python train.py --n_head=4 --head_dim=32 --vocab_size=3031 --norm="rmsnorm" --init_std_down=0.0 --warmup_steps=200 --seq_len=1024 --doc_mask=true --steps=5481 --dataset="wikipedia_en"
Each number is 200 + 20 x the weight over its row's rms, rounded and kept within 0 to 999. Layers, rows and columns count from 0. The size before them is the row's rms in percent of the matrix's.

# layer 8 MLP up, 320x128, rms 0.235, rows 91-109, columns 0-127
103,201,226,204,187,194,195,194,235,149,193,168,192,180,211,207,206,183,194,159,208,187,187,217,187,189,210,236,180,191,188,221,202,228,212,217,211,212,208,183,226,204,222,178,171,215,205,199,215,210,182,204,190,202,257,197,177,200,220,194,213,222,183,174,203,213,194,197,249,218,187,184,205,216,193,186,177,214,193,212,161,189,202,190,220,186,208,167,213,230,167,180,168,217,208,176,203,211,167,169,160,205,231,199,218,194,134,203,225,208,211,190,182,182,188,202,206,221,208,200,191,222,221,199,209,202,203,187,247
112,177,193,188,213,206,194,183,202,186,187,189,213,190,209,209,195,212,214,184,198,196,230,187,186,179,198,193,196,210,179,194,218,219,213,240,188,188,250,216,216,194,165,196,197,198,152,189,183,175,212,191,169,197,205,208,219,178,219,213,200,183,188,211,211,167,193,198,218,195,207,184,231,137,217,155,192,209,150,199,203,220,216,185,200,207,195,229,183,179,219,206,187,153,196,208,217,208,215,228,207,230,161,185,218,201,223,215,222,185,203,220,207,203,234,221,211,224,166,215,217,190,190,161,187,204,204,192,146
094,188,181,202,210,183,183,183,203,206,216,224,201,184,171,227,213,209,188,189,169,213,184,180,163,203,225,209,184,168,205,219,255,202,199,171,203,220,195,206,208,200,211,205,231,201,216,226,176,217,185,236,172,218,203,184,150,169,208,183,189,206,189,185,220,210,228,186,177,196,176,236,204,193,188,184,160,254,185,196,205,164,196,207,205,216,210,168,165,211,155,214,201,207,170,193,185,183,202,207,220,208,166,187,219,201,203,193,208,162,180,197,197,191,189,210,198,172,231,213,211,232,204,173,214,222,187,186,189
105,171,181,218,225,202,210,233,231,222,181,208,203,180,234,183,254,161,185,204,232,220,180,224,191,196,233,218,210,202,209,177,183,192,164,176,183,197,200,212,201,200,193,194,159,204,168,170,215,208,178,191,222,209,184,226,184,187,198,172,189,212,160,222,188,216,181,175,185,200,210,213,193,230,213,229,198,241,162,159,210,175,198,196,229,198,198,188,197,194,195,202,185,197,185,208,170,250,192,205,206,195,173,223,221,209,190,178,185,213,185,178,204,206,215,206,181,207,194,184,192,227,233,199,180,214,216,172,208
096,197,174,176,181,195,222,193,217,185,212,166,207,180,212,191,231,192,201,159,194,181,246,197,232,177,193,204,200,172,195,181,220,187,193,212,210,203,197,181,140,176,198,196,183,174,196,201,188,232,204,186,173,199,242,175,189,195,209,186,221,213,216,220,183,173,239,171,170,196,207,189,219,189,226,213,203,217,203,176,181,216,193,159,211,216,212,197,214,200,199,160,218,166,215,213,185,183,240,216,204,253,203,191,207,197,207,168,181,159,186,201,201,211,197,166,214,194,199,188,203,220,185,203,176,193,217,226,182
093,184,194,217,207,172,213,231,196,199,180,232,199,148,186,227,197,188,173,201,164,212,204,172,215,210,177,210,198,166,202,208,215,207,198,181,189,222,181,204,192,154,182,196,198,186,188,182,197,190,158,193,239,173,207,221,165,179,191,240,224,175,195,162,220,180,192,189,188,214,205,214,213,198,221,177,195,215,180,203,192,219,198,210,237,212,203,225,204,196,178,217,201,187,212,210,175,163,219,183,198,204,204,230,177,144,235,170,197,228,193,183,194,198,174,212,229,214,224,214,175,199,189,161,187,193,195,202,204
103,173,204,191,221,174,218,229,195,218,245,204,176,182,245,229,170,193,195,216,191,179,226,191,187,189,186,188,197,181,150,167,219,203,187,206,203,197,198,183,190,171,143,181,204,205,203,211,212,176,201,192,197,192,158,213,198,170,192,201,212,173,194,214,185,201,186,224,235,197,187,185,195,205,197,182,147,188,183,209,193,193,228,165,218,208,217,215,188,225,191,172,207,163,168,189,197,223,182,197,225,150,184,222,169,182,207,210,187,166,188,194,191,213,183,227,193,209,199,207,198,201,206,185,172,192,223,199,207
092,217,208,196,202,193,202,190,170,227,167,160,159,225,221,140,188,209,221,232,222,171,230,201,231,196,252,197,227,191,215,205,193,191,215,173,180,212,204,219,181,194,184,186,198,195,188,242,211,215,191,219,201,189,195,186,207,213,188,186,172,194,209,168,192,209,207,191,204,167,203,198,208,197,188,205,220,191,211,181,209,181,216,223,213,172,207,193,225,210,165,239,229,194,214,204,179,220,195,230,240,190,224,190,225,204,199,220,177,223,204,169,205,234,203,198,154,207,194,182,210,220,214,192,196,186,173,175,188
084,196,203,176,215,206,252,229,195,175,209,188,175,180,192,199,222,209,227,190,168,191,189,186,233,186,212,213,171,210,209,199,182,185,208,219,182,178,188,203,173,163,209,194,176,185,223,210,204,163,220,211,202,207,218,163,185,193,191,202,183,196,176,213,175,209,229,216,181,210,157,201,230,225,203,163,195,174,191,191,225,223,201,245,211,205,192,160,206,230,222,181,198,212,196,189,208,165,188,196,187,161,150,208,214,224,206,203,233,188,196,203,209,180,198,181,205,223,174,194,197,233,206,204,189,235,201,214,232
103,197,152,226,221,174,208,194,169,188,219,173,195,226,229,179,217,195,205,198,170,192,175,224,218,208,228,206,207,226,200,192,202,203,179,195,188,199,221,218,175,237,228,185,206,189,158,215,150,203,174,201,198,229,221,210,215,177,185,199,229,164,197,210,231,180,221,180,179,240,170,188,181,207,178,175,207,172,189,225,201,216,221,139,191,195,209,188,220,178,193,186,164,203,208,208,196,206,214,230,191,176,194,187,177,196,186,223,191,191,192,174,191,204,182,191,194,210,205,205,199,200,189,232,217,179,172,226,198
088,214,199,184,180,200,217,201,188,194,216,219,179,231,203,205,201,213,180,188,189,238,200,192,223,202,221,224,196,205,208,208,184,171,176,198,206,228,232,194,197,168,201,196,219,211,218,227,216,206,206,206,198,165,208,191,206,182,198,181,232,229,190,203,212,195,204,190,200,195,206,166,223,222,205,193,192,224,223,196,232,190,200,158,178,229,234,157,207,229,150,190,172,223,213,201,183,201,176,189,165,183,181,222,186,198,207,209,217,219,202,152,183,165,163,164,203,202,198,229,205,208,213,211,240,234,187,243,181
093,184,225,176,192,221,213,185,217,219,197,192,188,222,179,185,183,192,196,198,217,158,220,194,198,166,227,187,190,187,219,199,161,230,247,213,208,219,213,205,209,221,208,208,202,204,177,182,197,191,200,254,180,183,224,254,175,202,182,223,190,213,229,152,187,230,226,206,227,210,195,204,201,178,228,219,193,193,223,237,177,177,177,222,168,217,207,199,209,207,214,209,227,200,193,251,195,213,188,197,194,189,211,198,182,240,214,182,194,201,207,199,169,199,221,157,199,212,198,193,197,188,182,211,226,193,219,180,209
096,182,170,206,174,154,219,196,235,176,158,190,201,194,208,206,199,198,209,208,224,213,201,214,212,207,200,211,161,203,174,185,174,195,210,179,220,204,172,170,197,160,173,188,212,214,222,228,206,193,188,166,231,199,179,198,203,194,231,167,230,217,236,190,195,209,217,217,194,202,209,203,197,183,198,207,163,212,170,187,187,196,197,215,213,198,231,195,161,169,192,207,192,236,218,187,180,172,182,187,179,203,206,200,211,203,206,166,208,164,160,189,199,221,224,228,186,221,185,172,226,195,210,242,227,173,211,189,215
085,201,189,154,192,223,213,237,194,199,200,203,188,195,218,209,214,173,192,180,206,213,193,183,219,207,215,203,184,239,206,198,204,180,210,211,226,189,165,231,180,211,186,219,197,227,186,219,199,210,230,200,200,191,217,190,215,166,216,136,209,190,237,204,214,212,199,201,177,200,196,198,190,191,224,214,197,211,196,183,222,180,210,199,151,165,204,206,193,224,191,150,164,202,177,192,209,178,177,218,206,190,227,191,184,156,232,214,175,190,220,235,163,190,231,165,201,216,205,209,203,189,182,210,189,168,170,190,216
117,212,202,209,187,196,186,190,165,189,201,206,191,183,232,206,169,225,200,162,218,158,151,175,202,186,191,193,207,209,174,206,167,219,247,170,164,206,173,227,196,202,215,188,223,193,179,219,202,160,183,180,210,191,169,184,216,201,162,212,219,206,182,215,197,179,224,198,194,152,209,230,192,207,177,190,190,213,203,183,210,227,206,193,178,220,223,183,203,202,184,226,192,190,229,208,229,199,166,196,204,206,183,189,211,208,189,231,214,196,204,215,228,200,183,205,231,197,221,193,215,192,179,227,188,245,215,244,207
094,209,210,210,227,213,199,208,204,203,220,189,195,227,171,213,225,176,203,188,210,205,202,207,189,210,198,194,190,183,169,170,201,217,201,201,218,207,165,167,214,218,195,196,204,254,173,191,233,199,161,207,195,212,202,234,208,219,184,204,200,159,212,194,212,218,176,191,176,208,221,175,195,241,224,203,215,213,197,197,185,222,203,145,191,217,192,170,183,198,260,208,191,217,166,184,204,209,179,216,236,158,208,175,186,206,205,198,164,205,169,201,209,179,235,216,196,209,216,223,155,190,207,209,176,188,179,199,205
071,199,193,203,230,232,192,193,169,209,212,192,192,194,247,170,187,181,197,182,199,152,166,222,204,191,223,212,214,147,199,205,172,201,192,201,198,213,184,191,224,200,188,215,227,211,202,192,181,203,176,232,226,173,213,203,187,204,162,190,197,178,222,183,198,198,184,205,194,234,207,191,224,169,205,189,201,181,199,225,191,204,185,211,239,199,214,192,230,217,232,177,212,192,166,254,199,201,183,192,217,233,217,173,189,210,207,185,211,186,191,157,224,178,194,177,177,163,235,209,191,206,209,189,206,196,160,200,220
106,182,209,171,195,225,216,201,188,184,186,179,203,212,207,187,222,183,224,219,198,201,192,185,224,195,200,215,211,207,216,214,240,204,220,243,174,196,223,201,194,212,174,149,204,185,208,211,215,222,166,177,212,237,195,220,214,207,215,210,179,178,195,151,204,187,210,212,231,204,203,183,202,206,223,186,200,197,206,195,194,190,197,195,221,202,232,191,217,211,194,220,217,223,216,188,227,239,223,189,244,167,210,246,195,199,210,215,167,227,182,171,223,231,178,255,160,201,188,187,174,204,211,208,168,190,199,213,204
110,217,206,197,223,183,170,225,204,167,186,211,190,221,191,206,206,210,147,207,206,189,214,174,188,202,242,210,216,178,204,196,205,167,213,227,223,181,179,226,195,202,263,202,197,179,231,187,232,202,188,192,190,239,199,217,213,197,169,189,231,178,218,213,169,176,202,186,209,221,234,193,187,181,228,205,210,213,178,200,200,218,185,197,205,206,209,192,186,195,231,167,209,196,198,196,193,195,203,251,230,224,236,197,197,219,201,177,154,182,175,210,207,188,191,177,166,187,190,212,203,182,185,159,211,204,214,210,183
# layer 8 MLP down (transposed), 320x128, rms 0.208, rows 91-108, columns 0-127
103,231,207,213,217,218,188,244,193,223,193,170,199,168,213,187,214,174,181,207,206,176,204,197,220,204,218,223,192,192,197,193,212,229,205,155,216,209,194,192,223,219,205,190,201,219,213,216,219,189,166,166,178,193,232,212,205,193,217,184,200,207,165,155,221,222,175,190,220,195,181,164,204,169,193,196,218,213,193,218,181,201,179,149,215,219,184,219,200,221,210,196,221,209,213,176,207,229,215,183,199,242,211,219,185,218,181,204,203,208,203,205,202,205,142,212,223,230,214,204,194,201,233,228,192,210,212,173,248
115,184,180,234,200,216,207,173,206,169,165,206,188,177,196,228,178,220,224,195,211,183,197,205,186,225,233,180,230,208,219,174,153,184,201,198,201,217,221,183,206,214,201,200,152,160,218,208,186,213,208,205,205,226,209,200,198,212,178,190,214,182,194,246,201,185,181,194,248,196,182,196,180,201,203,247,210,218,202,224,205,195,188,242,204,184,217,226,212,233,221,218,210,201,168,201,194,186,178,208,196,213,227,181,208,162,253,192,169,199,198,189,183,217,179,173,215,192,197,218,183,209,192,222,219,213,182,184,226
099,196,190,211,185,188,214,196,184,184,204,182,232,190,165,195,199,228,184,169,180,195,206,156,214,196,186,197,188,223,209,210,165,216,201,201,198,179,193,197,211,167,199,173,194,227,224,199,191,156,189,190,229,154,169,176,184,221,241,175,177,195,187,194,217,186,193,185,232,173,197,203,207,207,211,208,178,257,193,207,197,192,239,211,201,186,215,199,203,244,198,165,219,180,197,208,244,203,200,200,204,207,193,192,222,187,229,218,202,199,223,189,210,218,167,221,155,204,182,185,206,202,166,198,232,232,183,212,193
093,218,194,206,193,210,157,187,194,213,202,178,177,207,227,197,211,227,201,194,181,184,204,193,210,230,248,206,193,198,198,186,189,212,219,196,229,174,219,224,226,152,183,187,247,180,244,240,196,222,185,189,184,211,222,209,211,228,213,196,189,135,193,171,152,206,168,198,218,180,211,208,212,185,239,219,165,192,189,218,191,210,190,190,205,201,209,214,218,225,154,220,225,187,200,196,236,178,208,201,219,194,187,191,198,197,220,204,199,224,201,197,204,221,178,184,198,191,232,209,219,199,188,202,205,214,210,182,220
093,183,186,208,200,199,196,195,176,182,183,180,219,206,222,208,171,225,183,205,207,201,168,225,204,197,192,200,226,216,198,197,190,214,191,219,167,195,215,215,208,179,196,188,226,186,185,208,207,209,191,171,202,207,209,184,234,213,221,203,205,189,220,181,163,220,225,152,255,189,214,215,172,215,174,262,216,177,197,198,224,207,217,215,182,168,165,158,227,208,186,221,206,247,233,195,212,231,191,225,198,199,200,223,198,178,201,182,226,214,224,193,202,214,217,188,224,188,202,213,210,214,197,191,205,164,225,159,179
092,193,168,200,175,192,192,214,161,195,202,183,183,251,203,185,215,182,196,195,195,192,191,214,202,199,191,202,245,227,247,196,199,235,207,210,221,188,203,189,179,198,174,197,195,174,216,233,186,233,194,194,193,245,194,203,227,200,223,179,195,199,190,196,221,212,240,223,187,172,183,185,194,219,169,185,204,184,211,168,186,188,233,199,207,185,208,161,187,200,185,239,196,185,178,174,194,197,190,191,191,157,173,240,221,192,157,184,202,202,222,234,232,179,214,209,201,210,195,174,211,174,208,231,181,214,201,213,195
101,181,199,206,219,146,191,225,176,206,221,182,203,188,231,183,179,201,195,196,218,189,232,167,223,166,222,201,223,209,234,193,171,231,214,221,237,205,195,219,232,225,217,180,206,197,180,200,211,209,218,147,174,215,231,225,187,181,207,199,241,211,177,210,188,178,220,209,182,161,214,177,207,187,187,215,201,203,231,198,185,193,206,194,201,172,200,213,203,206,205,238,187,168,171,192,199,194,209,178,223,175,180,205,238,200,196,165,188,190,232,149,195,205,208,215,204,179,190,214,195,189,196,210,200,188,171,193,203
096,193,227,180,243,226,229,174,227,200,209,192,192,177,219,200,196,216,193,199,204,187,201,181,214,183,235,207,204,203,239,224,195,232,223,170,215,206,199,208,250,155,192,193,185,181,207,202,212,200,197,245,178,176,226,187,222,198,200,159,226,203,206,187,216,229,218,197,187,195,219,191,222,185,209,193,245,165,217,200,198,230,231,210,227,211,192,209,191,199,170,195,200,166,226,188,239,190,194,196,249,208,185,187,204,193,180,197,230,226,190,201,221,201,198,204,177,191,171,188,218,221,208,213,209,190,192,221,164
079,181,216,215,196,217,211,221,258,212,195,224,161,163,234,173,213,191,217,187,236,205,193,168,206,191,208,234,213,173,198,236,195,188,187,196,227,172,189,229,240,199,219,205,229,197,219,187,197,189,197,216,198,184,196,173,193,172,186,188,197,169,196,159,199,204,182,199,177,239,174,220,222,195,207,197,230,174,194,204,183,197,205,167,215,209,211,187,211,205,195,202,194,182,217,187,157,217,204,207,208,200,172,189,257,249,204,205,222,167,181,220,215,206,216,201,189,201,181,182,183,213,197,202,207,201,213,211,215
095,192,191,168,192,199,157,205,170,209,227,231,207,197,206,195,181,222,210,185,201,205,145,194,193,200,199,193,190,193,206,218,233,217,210,204,206,213,202,219,208,160,181,171,197,194,185,188,201,203,211,200,199,219,199,213,174,211,240,202,211,191,169,186,209,222,174,193,184,188,175,213,231,187,203,193,198,190,187,164,173,196,199,227,185,176,224,185,212,168,225,174,229,184,203,190,195,222,183,192,149,230,212,170,194,177,237,206,192,182,160,155,217,216,170,185,182,213,237,199,165,211,189,206,209,185,159,208,218
095,227,260,180,197,202,220,201,200,225,211,221,197,208,136,208,200,204,207,219,202,176,227,151,209,210,210,198,230,181,202,185,200,211,209,194,216,178,223,208,214,232,206,194,215,200,197,210,223,192,179,221,224,207,173,179,195,211,211,198,176,169,213,175,200,183,177,239,210,181,175,231,199,167,208,222,183,186,197,211,215,197,179,235,149,234,219,182,221,196,188,214,208,198,186,201,233,168,184,194,195,193,217,213,186,210,221,172,237,204,185,193,233,227,192,195,198,214,212,203,215,200,214,153,178,207,185,194,199
096,203,198,200,240,189,201,210,175,182,219,195,192,210,195,191,204,228,191,198,187,211,219,207,200,208,157,218,216,206,190,190,166,209,225,187,227,186,205,221,228,210,175,192,187,225,220,202,160,163,218,186,195,170,195,231,164,177,171,217,230,163,222,181,192,189,200,202,187,186,198,188,202,155,222,194,189,196,198,187,197,224,212,173,200,185,187,199,191,245,242,166,170,148,191,189,217,198,222,202,187,188,217,173,226,175,208,190,242,204,162,193,212,226,211,217,208,189,222,227,196,200,178,216,200,206,171,178,207
094,187,180,205,151,191,191,170,197,183,217,197,198,191,186,181,209,190,199,205,200,168,214,143,205,203,211,225,178,196,205,242,179,175,231,195,216,223,241,180,169,209,185,219,158,164,202,193,180,189,166,192,216,213,212,250,197,186,191,213,162,195,229,198,190,192,180,194,196,210,186,205,171,187,196,220,177,175,219,245,240,195,178,204,182,207,193,206,176,160,200,215,207,184,206,201,195,187,196,191,210,195,189,169,242,184,218,212,208,200,225,211,223,205,198,168,206,200,198,191,200,182,193,193,242,219,211,197,221
097,213,211,199,184,206,182,203,236,211,204,213,169,172,254,216,190,183,172,162,189,193,152,195,206,183,187,238,173,190,214,170,211,170,184,202,197,182,199,205,186,182,208,225,188,188,203,221,200,208,183,244,192,175,219,198,181,192,199,201,196,157,209,186,174,204,188,184,210,193,197,165,204,197,204,172,241,225,172,202,183,209,199,163,196,206,204,193,199,225,200,203,184,202,193,178,171,162,215,163,206,169,191,201,223,188,236,201,196,186,248,233,188,192,210,182,212,209,187,185,217,207,224,224,250,202,208,202,197
111,198,190,152,189,182,174,204,208,230,222,199,205,205,214,196,220,222,177,191,213,175,197,169,200,202,220,189,198,156,212,195,225,233,189,205,170,199,215,202,179,235,195,231,212,239,230,200,210,211,182,198,186,202,198,181,209,189,175,184,240,189,206,222,187,187,167,202,227,172,171,232,201,192,174,234,196,170,184,185,157,221,179,205,181,226,224,217,185,210,177,190,234,205,188,186,209,188,177,173,195,193,200,229,202,202,166,205,198,228,215,229,202,210,199,181,208,203,204,183,183,216,201,246,202,209,224,237,167
088,198,185,233,186,199,219,202,219,213,200,206,192,189,216,217,200,224,164,225,177,184,210,213,185,189,197,222,209,225,209,182,208,174,194,143,219,156,173,214,237,180,168,184,196,197,235,199,199,201,172,223,242,197,214,219,229,181,208,199,168,176,167,153,228,175,195,204,204,206,229,217,175,189,190,206,225,191,224,182,203,192,188,198,236,181,222,193,184,221,186,233,191,181,214,200,212,201,212,193,224,215,221,231,193,219,177,196,189,166,166,224,198,212,228,216,195,181,174,178,173,184,211,205,206,216,181,201,208
090,190,217,207,231,232,185,173,212,215,167,215,187,185,225,175,212,178,210,169,239,198,191,181,194,178,197,212,175,186,199,191,214,191,207,204,196,211,185,209,201,183,173,190,221,165,202,200,223,214,194,257,211,185,197,175,207,213,191,188,181,192,184,162,202,208,201,195,198,222,133,202,219,171,233,197,250,182,185,230,161,212,209,193,212,213,183,190,222,205,164,202,202,214,205,190,200,203,223,200,255,232,203,205,214,189,195,206,201,216,198,236,187,213,206,214,193,203,167,200,219,230,178,230,233,191,200,202,209
101,209,208,176,227,219,225,208,209,169,194,213,218,188,199,193,197,199,198,201,173,228,197,183,167,232,203,194,206,188,185,204,218,199,207,195,206,185,167,223,243,241,222,221,191,203,227,230,165,180,193,217,195,234,237,178,172,161,198,216,186,189,232,209,209,191,191,197,196,197,224,205,214,199,186,196,187,218,192,216,180,209,207,188,194,168,176,243,218,161,191,228,154,211,193,200,216,209,181,182,229,189,183,222,191,252,199,209,241,192,191,189,186,196,170,197,182,185,175,222,213,211,157,199,183,190,214,227,209
# layer 8 MLP gate, 320x128, rms 0.223, rows 92-109, columns 0-127
090,225,188,230,190,214,218,167,205,168,227,227,188,199,191,215,205,160,140,208,241,197,189,172,198,222,199,195,202,200,222,195,204,184,194,175,210,185,192,212,247,212,196,222,168,190,236,199,223,190,190,204,220,223,222,212,208,195,199,189,224,193,224,222,183,233,245,212,207,181,168,220,146,194,192,205,198,221,200,212,192,186,184,223,190,168,219,206,180,234,224,161,213,220,193,185,180,216,211,198,174,242,184,187,220,193,210,228,203,203,184,205,197,206,209,181,195,200,225,214,197,191,191,210,178,229,195,211,225
104,251,205,190,206,182,194,219,225,248,196,217,188,188,228,217,216,211,198,198,162,178,197,168,179,216,196,242,225,186,240,213,233,209,167,189,205,212,191,194,199,213,234,204,227,173,188,214,195,225,180,227,225,190,185,173,171,181,212,181,203,223,213,192,208,217,188,205,194,211,170,224,200,218,172,167,166,198,207,204,208,181,192,180,167,188,199,184,183,191,207,189,228,196,173,198,185,192,209,243,226,196,173,198,176,244,224,237,202,207,177,192,178,190,181,223,189,204,192,195,219,200,213,184,186,195,221,167,200
113,203,194,197,196,203,187,185,193,177,207,160,186,219,206,197,192,229,189,218,179,175,216,174,192,191,199,209,183,204,203,228,185,201,279,206,221,219,212,199,197,195,200,211,233,247,233,255,171,210,209,200,173,231,222,201,189,197,196,198,217,173,226,172,178,186,194,193,231,199,180,211,191,186,197,216,206,190,231,216,211,202,163,207,212,196,224,222,213,232,209,206,236,172,206,186,257,183,185,198,183,189,200,215,186,199,199,188,214,189,223,180,219,201,178,175,218,189,213,221,192,196,208,225,236,170,222,214,203
099,224,211,190,186,217,211,226,215,176,205,233,149,213,197,208,175,209,197,206,202,169,207,198,175,221,184,196,186,203,160,212,213,229,158,226,212,212,188,181,196,184,174,188,206,187,166,213,250,209,204,187,215,190,195,198,199,204,193,245,195,193,224,222,197,233,200,204,258,224,216,175,200,250,192,192,182,206,225,183,204,230,212,177,184,188,190,203,180,198,181,166,175,209,219,214,195,195,206,189,194,190,212,208,232,235,199,226,183,174,206,203,169,193,199,217,189,222,189,166,166,170,177,207,213,205,204,183,207
103,174,243,195,209,169,227,165,176,194,215,208,177,197,188,204,196,180,206,192,179,250,226,207,212,185,200,216,181,196,246,212,222,216,201,208,185,237,187,220,200,199,220,191,208,248,223,190,203,204,207,212,158,201,190,177,219,224,179,187,202,207,219,169,187,200,212,229,189,189,190,191,214,226,216,231,180,216,198,236,198,228,204,223,188,252,217,202,218,169,228,179,202,200,195,200,175,231,176,202,158,196,204,169,216,174,211,195,199,209,196,204,189,224,201,223,232,201,190,227,188,182,207,164,197,182,209,184,224
097,180,215,200,198,191,166,182,190,185,217,221,157,205,176,202,196,199,207,201,217,179,194,166,225,206,187,223,185,206,220,200,218,204,164,230,221,231,199,238,212,242,198,212,174,185,195,187,240,188,187,205,207,206,237,241,184,202,154,204,206,209,211,214,206,176,206,192,199,208,229,175,214,192,243,191,193,196,219,222,227,201,210,196,203,214,205,228,183,198,250,199,203,174,169,215,191,233,190,207,216,191,228,176,236,173,199,196,173,187,226,207,166,218,196,215,212,206,205,182,182,167,199,183,192,240,174,216,191
101,191,189,234,232,175,213,194,220,197,177,194,188,192,230,195,173,160,171,181,191,210,190,199,193,184,185,215,161,186,230,193,187,220,190,202,155,198,224,174,215,216,196,179,214,210,203,196,190,154,192,212,208,232,226,184,211,178,210,216,197,202,176,240,189,204,231,176,191,174,217,178,193,220,214,184,190,194,182,208,183,179,239,187,214,233,189,195,181,202,231,177,186,223,172,183,210,232,207,172,213,191,204,187,210,220,215,188,221,187,203,209,192,227,202,208,222,234,240,170,231,200,171,217,243,182,186,221,190
082,192,183,214,188,232,181,207,204,214,187,216,227,196,210,174,210,220,187,203,275,159,183,206,183,194,199,228,217,163,184,189,200,230,210,173,198,220,200,176,194,213,188,244,226,192,195,210,200,205,216,185,196,203,198,197,237,190,161,191,191,234,207,164,231,212,167,194,205,198,228,229,189,178,212,223,235,217,199,198,192,195,194,195,189,194,202,167,210,206,191,202,188,166,206,189,179,236,212,235,192,223,193,171,169,187,165,181,200,170,214,190,194,188,224,229,201,182,215,190,188,190,205,227,233,168,200,194,205
103,215,195,230,200,179,206,214,191,177,210,153,183,193,223,275,200,226,176,212,210,231,166,188,195,187,182,220,194,184,189,192,228,186,217,223,225,201,194,205,176,200,239,201,208,216,194,226,205,203,188,214,182,213,183,210,178,200,186,174,210,191,229,203,190,174,152,220,220,171,198,195,230,194,193,246,205,218,229,192,188,214,228,192,249,171,217,188,186,187,183,182,190,199,183,170,182,148,215,201,185,210,189,198,189,198,219,211,203,222,232,199,173,219,200,183,214,195,181,211,196,217,173,196,194,198,199,190,192
096,193,183,225,200,198,203,219,188,214,203,197,200,180,231,175,247,210,210,185,218,225,179,213,240,204,186,223,185,213,212,188,198,189,187,225,221,223,224,229,194,213,172,210,184,240,231,220,195,237,248,200,197,228,256,217,191,153,187,203,204,215,223,221,193,228,179,227,227,208,248,182,204,198,212,181,192,207,208,204,186,200,192,187,214,208,209,211,208,195,202,171,203,225,201,218,223,222,179,196,190,204,178,198,161,207,199,180,215,191,201,206,162,181,160,186,188,192,160,219,199,226,194,182,181,208,196,223,212
091,200,205,185,188,191,238,164,201,188,174,201,206,184,228,224,231,215,228,203,207,210,188,171,223,213,201,194,196,193,180,193,220,188,204,193,222,201,183,220,199,236,186,211,193,206,174,203,188,199,190,176,220,213,211,186,197,195,183,173,239,215,202,213,212,199,203,189,237,164,200,191,220,198,198,195,217,197,163,196,235,235,165,204,177,189,229,199,239,183,220,203,248,194,198,207,158,175,220,213,224,161,185,197,215,144,214,220,192,210,165,194,190,188,220,180,201,204,186,184,158,209,187,226,194,186,222,220,163
100,164,200,209,218,174,220,196,233,204,220,169,194,210,225,202,174,194,204,194,207,213,187,179,187,216,156,228,171,212,169,161,197,211,214,189,225,262,210,169,184,223,182,184,227,223,202,204,183,180,172,202,185,203,197,235,189,195,209,220,203,186,198,199,191,253,211,189,209,210,209,181,192,192,228,190,204,209,171,206,191,206,215,222,201,215,179,230,246,194,223,188,194,207,181,206,194,179,189,214,221,221,211,200,213,254,173,182,196,222,221,207,210,225,209,231,201,194,183,240,213,169,225,212,184,210,199,205,222
098,163,210,235,203,216,181,201,187,178,229,191,189,215,226,198,203,226,196,196,176,229,181,220,177,196,213,235,192,168,201,236,207,163,184,165,200,216,165,189,208,194,212,225,205,173,239,177,215,203,170,191,223,215,213,197,191,219,167,208,195,186,207,200,175,177,218,197,211,218,205,198,217,209,219,186,192,217,153,177,168,211,201,228,206,229,237,191,217,196,230,219,215,189,206,172,188,172,230,206,207,205,183,182,211,182,188,173,230,195,225,201,201,194,196,167,207,169,176,201,182,188,213,183,218,168,243,197,180
098,214,187,214,213,198,245,221,239,206,197,219,216,194,183,217,213,209,181,231,237,222,214,194,220,154,191,201,205,166,166,175,199,208,181,251,192,209,194,215,207,223,197,174,185,193,206,246,186,217,190,210,178,183,230,177,213,161,179,206,192,215,188,163,210,229,193,218,210,206,156,208,208,212,166,226,205,185,214,205,223,175,170,211,187,213,209,209,241,187,201,157,210,222,181,197,171,178,216,188,213,214,200,217,204,196,206,195,208,215,206,198,205,188,179,237,222,168,219,179,178,195,220,207,189,184,183,191,199
093,201,191,204,177,191,209,191,204,223,213,202,177,197,211,162,208,226,214,207,154,195,201,194,181,198,247,203,222,210,230,185,233,194,222,183,192,203,202,202,193,203,222,173,193,173,223,213,206,137,194,200,173,169,207,209,210,206,223,227,176,201,183,231,156,153,246,226,237,195,192,192,178,200,186,207,214,185,201,232,221,188,191,223,242,225,203,201,198,204,174,233,200,203,208,181,194,182,209,236,190,238,204,227,184,196,190,212,219,204,205,197,169,197,198,189,182,220,205,205,226,229,212,170,215,195,187,219,201
092,181,199,181,225,198,251,195,216,216,205,215,173,200,204,185,202,198,216,162,195,218,184,208,240,194,193,209,172,218,221,202,176,203,218,168,176,235,200,209,170,182,167,192,203,158,201,190,192,226,194,200,227,206,175,178,190,219,212,218,204,217,176,162,214,213,225,202,206,225,157,187,196,186,217,229,184,218,181,181,201,229,216,180,212,205,227,187,256,185,218,215,180,226,196,146,216,197,198,187,205,212,204,209,225,197,181,218,212,248,196,198,188,206,226,210,187,221,189,179,213,231,198,221,193,194,217,193,224
111,171,207,194,195,206,192,185,217,211,216,220,197,231,168,200,210,215,206,177,179,207,205,212,181,189,205,175,188,213,222,175,189,193,184,190,200,195,196,210,177,217,215,203,208,229,195,208,168,170,208,237,164,200,190,208,215,236,199,185,205,201,211,190,187,213,213,183,194,217,202,203,188,213,205,238,207,201,197,205,244,239,178,193,185,238,201,218,205,225,156,200,205,166,222,223,226,209,217,196,201,271,228,196,191,182,238,213,221,202,232,217,198,224,165,137,215,193,190,174,216,170,209,191,193,189,200,199,178
098,201,197,212,202,199,225,210,140,181,212,193,193,207,236,190,188,188,222,198,185,183,225,203,167,209,193,196,207,181,175,204,200,137,177,195,224,169,184,229,201,191,219,201,209,218,206,171,187,215,183,204,178,196,206,192,203,206,199,144,202,196,204,224,215,174,220,205,213,214,212,215,173,209,220,210,226,190,227,211,170,206,185,214,174,182,213,186,154,219,187,224,192,228,225,214,205,210,222,190,186,207,219,201,174,183,217,216,242,186,188,243,198,188,167,199,217,210,172,217,186,208,205,186,227,197,169,235,170